From a checkpoint of a small transformer trained on Wikipedia.
Size: width 64, MLP 192 SwiGLU.
Architecture: rotary positions, normalized queries and keys.
Training: a variant of Muon for these matrices, 81M tokens.
Each number is 128 + 24 x the weight over its row's rms, rounded and kept within 0 to 255. Layers, rows and columns count from 0. Numbers have three digits each. The size before them is the row's rms in percent of the matrix's.

# layer 6 attention output, 64x64, rms 0.518, rows 0-63, columns 0-63
101:140112112134134146156122121135138127139135152125125164107121119150125127109129146139138114135135174153144151160120063115170109194118144143109195107123115125170163165137145173144155115135102142
090:116119124123109130120118096154128143174149092138158128126071102124126116105144098132133145136132094121086100138110089126118158076153153156133169107083135118161141166147127156151123173124122096
088:097069167117098124079143110133078106156119146137118167115111169133170138127140126129127121148131114107140061165148124166128149120134120132103139167156108117122113109133153128093145141105129114
149:125107106168166146133078137112095169144133138091090092127141142104134134100118141161132103135109121120148128137166125141085143148117133100072175122098102156151128127141145146100076118133126130
089:148135086184120138122103114089119142136128139114115124102103131126119169092110092136118143091119123127161157105096095098138137110087137105112149097153138129101170151118154121102146190122100113
106:100122110137138116120111124095115140112109114101166169144111193150106094127119132096155173110077134158126096130109135120146120125137182091153127105132136124117113180110106157100147104115123120
107:142159109178119165102131134117114142111104190134127144152093109139143107135139147149124090113147130110160144127125138122154130124125142155112105131152074129122136132101130095132153074202106115
095:088112174112123119150189144114155182116114127133141123121128157142162139151132148103160127119104141169103154144160120127163151129138146089132089139126117136134116141149150184168140147096111131
099:113125157095098116100111149136147166097137160118121121083133156114111171101138093107155148158138156171148158166166163138091107141125157129105111154139112147134122153166118151107110133096129107
120:086112145096100112114144160116157136133069156173129143119126132124127087109141153105120163137142150090133112157081154122151107136139135125159113135100183119125110153117104116142106185131120114
109:163108090148069098123132159162158096130119146138117123122104151142113091130117163131117113137118112143074101162143135138147122119118134115120092078114133117157092091152065111124137124123109122
094:141132136099109130112125146133141114125136138148128120122110129156139139149125122122120145124116125177122120137124092119151127046155112162091092108103130149142075138138176117165120151105192088
078:117123107168122152100133120187123151136131137140108102109104095117111159093130134112117122148116137145151120138142065110067141131102105128150142126156162138143103131141135173146142179164116161
104:056125146098144093112153131163110129125130158119120117118090138108127129095132131123121117151147144113115070112130119093163143142160131113082129098125131094109094165110130142163127120075140102
095:091128142106141104121145128083099097141147158140126147110128122124095151149131096126143128145148175132149097123140093129101112103118125113136176128098185136189168161143127173146143132139116150
112:123086127135109127109130132113114140122152164114117103126141106152103152165121134137154126069136139133131133116141139115149125190110141164148108116117174134129079086088133132156153166085110085
093:108113112164131117158122135102134123164118158150130122128127111127139158139160088142145165121162103140133127148170132152120107153117144104124132132205073086117065146118140126108126115109103147
111:139112120158131117098106116124107125089135109126135121129115143099140132151134119128136119099155137126075118133170069087076144176135126136119113124154089104117103159146114100104151162185114143
088:110132139093106095139154129124155138127137143132145133130115142108111098145089127146120192111137113107108130125077154134158091168137123140123120087080168132200127146132123134154166119147111135
096:183129111124160098168146139114130109110115112132125186100153122116188101066135134113159144116141131136133103116148114125112081132146109125121104186143123133131137117157146127167101135108120109
094:089127117155145096157119133151131133124118133118131126161162147119144103176129148117149141175125103124130122115118162177127104136132111109119127137123122139121163183146163131194160080133174105
089:157139144132137094135115138139145112115140139113131104130125135106116131098171114138149134133138124149137185119122141116121106069143075126108083103133123121204179174125141158148118118117120097
089:161142148139196113143121150149136144112130137140099141136093104110075144145133074112097123087119116084172120141108124116127106121129133113143144093115119130155133189100146137123106149134115166
104:125094171102122114129122138122132091125130129112116154124143166133148099155136094127120121164129148108118132151082098124130123119148093144103069143151090132119171137173127183142134091110146085
091:113171117107173142088181154132104124127139144136082155149143164138133123133124159133126146117106134180122085126108086126136119153125137091105109140110120123156122081111122132120114119123088185
097:079118136131119137145100135155128114131122154124104122127126166115115166143143123125143111061137116116119138143104143145128156160127106131133111149157078122099098101087095151050096119122156129
105:152141141150135160123096114136101145117129112127137118176154122101151121130112127137135067095160112148132126133106120129103175134151099156153096098143096143111134071089161073111144118137100114
072:122141178115172135137156144148147105114141135116109140162114148147122119110119129100150147107145082142181096109145125118156072166107154103156144119160124160155132096143121107088119099113099141
096:108129151162148146160144128124150130133135103109127123138118156110125157132105152147109173140178127151129125109079095102157118123120160148162176120154113092157116123144163187168098125104129114
119:117114136165135188165128093124111100118166128119062102132143175126125119136131116149115149148125170138154080136144093136130138128172137145123120115103136104150097113112141137073158109117121122
099:143119117130145127136138150132128106094133136148136105136142158159139091100093096114132119118164128143177125121158130151077116102131126202166151159126145136105116089119101088161117113169113139
100:126091158125123127133133132133147145093128139107133181097108150153160109135143108111115115146138138088125097127144133130135124107123118115137205136080157114147117179153149135122107193160124105
094:160152145126111123109131139082106173119154148142143142109085091119129123126120103122136148172121149086131174117122148148092111131138099147155123131064115119112169119154103153159090108149135140
102:099088113144116168122158119109153090127145151120155105103134117120136100140125121118135142156130163170142147165118120084154082105145122079144189149131150111147151160135158110116146121164109138
094:116113159133102156121112127127148164121136092124130096166127098122111107097136135117138148125134114146148051122139101130094178161124122092174090147091136142100122101118122131091115102134124092
088:119140124104111133179133167135168129103129131142158157144099107093143107134146119098097154102111097107142120122138158148166081138098121121158142166111128147139147177153149133086093166128125152
089:113171182127089151172179120122101149117117144093123126151118122137101138127139143102092121123153125138146097110185109158135160142101129150131129133132138115109082101124135168073120141136148136
098:134119127134103122113132143104159142130145141114073134107144097115150132126112134142143149182116203112137160087172113189143101142139147099124093109139097100151125099150132148136115133110143116
101:119115130088164142130149142116104131125093114140135094116121093090128131136165124097130132147128111152106154157084154163095114129150150112142067125107161137154153167151154128119127094174142167
103:148104148138160120148107118165119152134119127129146117108083112112118149138126186165131131091105079106117101125160142126100128140095180163129154129108122067097122127096112112124097112134111150
091:098124112143112154144141184143138152138101083130151141118140105100157140122106103173123143142115115101101207093136114126112133126123105122131117163084118113142094153144182135123143111125108147
095:092120077126140141104136158134137158130160168152133118165161122116120114147156175139127125127104142111089067140147107169118131156122140190140153152143146128121115106122127134115123090105092107
108:163128137151138139139153150159124119163142098142103097135128121119146170125085103112159151111091165164112165132133128117118114134140115136123119079179093139096139117140103143163169078128102112
098:107147157121137082144121154166138146125115160108180119124138098151126153147116161114122155120128121168117126137128183172163095129127145101163107098137084153090162138099154147121129108118142144
090:128136148151144120145111106134091144122148142129148127140148166127124141133096093084118142100134123132113092127133104101148169140117152167113193133128146126123168163131110156153152151140066177
098:103157101140160141106142089162106104113105134107102143137117094126107129160123175128168159151149108130107112146105174070164151166116128146120116166135117167112128083128101126128109129116124145
112:156142121134133117137127108123138114104100125142126139120104113106093110119061166076143174123112130120105109140081152105170105159146107191100101120129132119171125143121120138121115144124164157
092:159148088117140163091148100156147137082152137107129123093127124138134126151124137113136148141135080134167077077166091137111107171121142119137130142155159153162118097108116139110142163106130123
094:113109116102127137127105093137137125129118137158083119101122126136088160147145145082124164114167122064109156119140163114185082086117147158114111145118133149132155140103152124131094127110121143
090:146132154124122136142121134157100154127149173148126135168129144102115145142161149151143146144156121093098143113093187107113151109111082119139068103139122162105142140185137166132106119135112123
102:087152146101147130130143096146079130132077121115140118094099128144153109138130091134131128174102121101123133143136159137141160105138129158123105089084135103155185162136131143109105093125164110
105:078158094109129139096139109122112155149136149149078119141123168140129102148138114154090137112111137088125156107127136120131151157167114181120146099146193101150157136139122131097127141101123147
117:146133149136078095148103130097123098113123157114125114145116120133090138157097135127167107136097143141125142149125166139098119140120150151174132162134101103098091093085130151114120101159175087
093:127132154117092108116146128133150160116141132129096119134138139135118123103137134182152099106165158131113176141140062119102178130121118105180154129119132157134154128170105173155157114123146117
100:132134180117095112133141137122116127154146098139167162131105126149157117129137104158144140135143131120117128097081146109093126051155103168132110115103121113101134102151153098131177104120165132
098:144114073127100100130133148146177163143141128144127116126137172110147118093135121115120077112132190153135148116112153144169107118126124138106146115137113144160109152142171163113117138097093088
097:144114165153122106128120123156126120152106106123174084151112124155147141128109132095100148136149101109152130126170141157184142154106119073152138088157148110151154161112117095135089144120148109
100:118125123123133131143082141138171133108123136095117075157074166125112112163129115126083148171123151086085148148128114115136149106085108122159162134101124127096158130143136127138125175122112136
093:157176101143126127117158131141099130099121118141119105127097126089113181153122132107114128147122124140068149120110105156163133113126132100148098126165141150105102104132097159132078150094087102
100:115116146162163115105089145104143134130116126135099074152137091125092130090145123136137149126150113114154175132138110113110101108107133114118116077121131125101077108089133087099159107166102122
139:116169136123101178123124153126123129140122158092101120135109087147126124118082138150182095076111148155136146128154157127088121134122124121086152129153129113133133159139130115082167116116110085
098:138091122145154145080134150122131140170075108154112095119141133143097110090156125141128126123097206146114105076104149143151132137128145148108151131147159112134103143123146141166108109129141108
098:145164091108133128144128110143113141108155086138120118086138132128152124148053118138120134122127105095103159151098101148133143170162144112109080152125130103175134105154133144114119087101122107
099:137141104129108141148092147123136141094167127124105127157157114140142128157141129113118163137128116092120113168131096132084159154170142116145131126125082141152071138123138107115131089093175180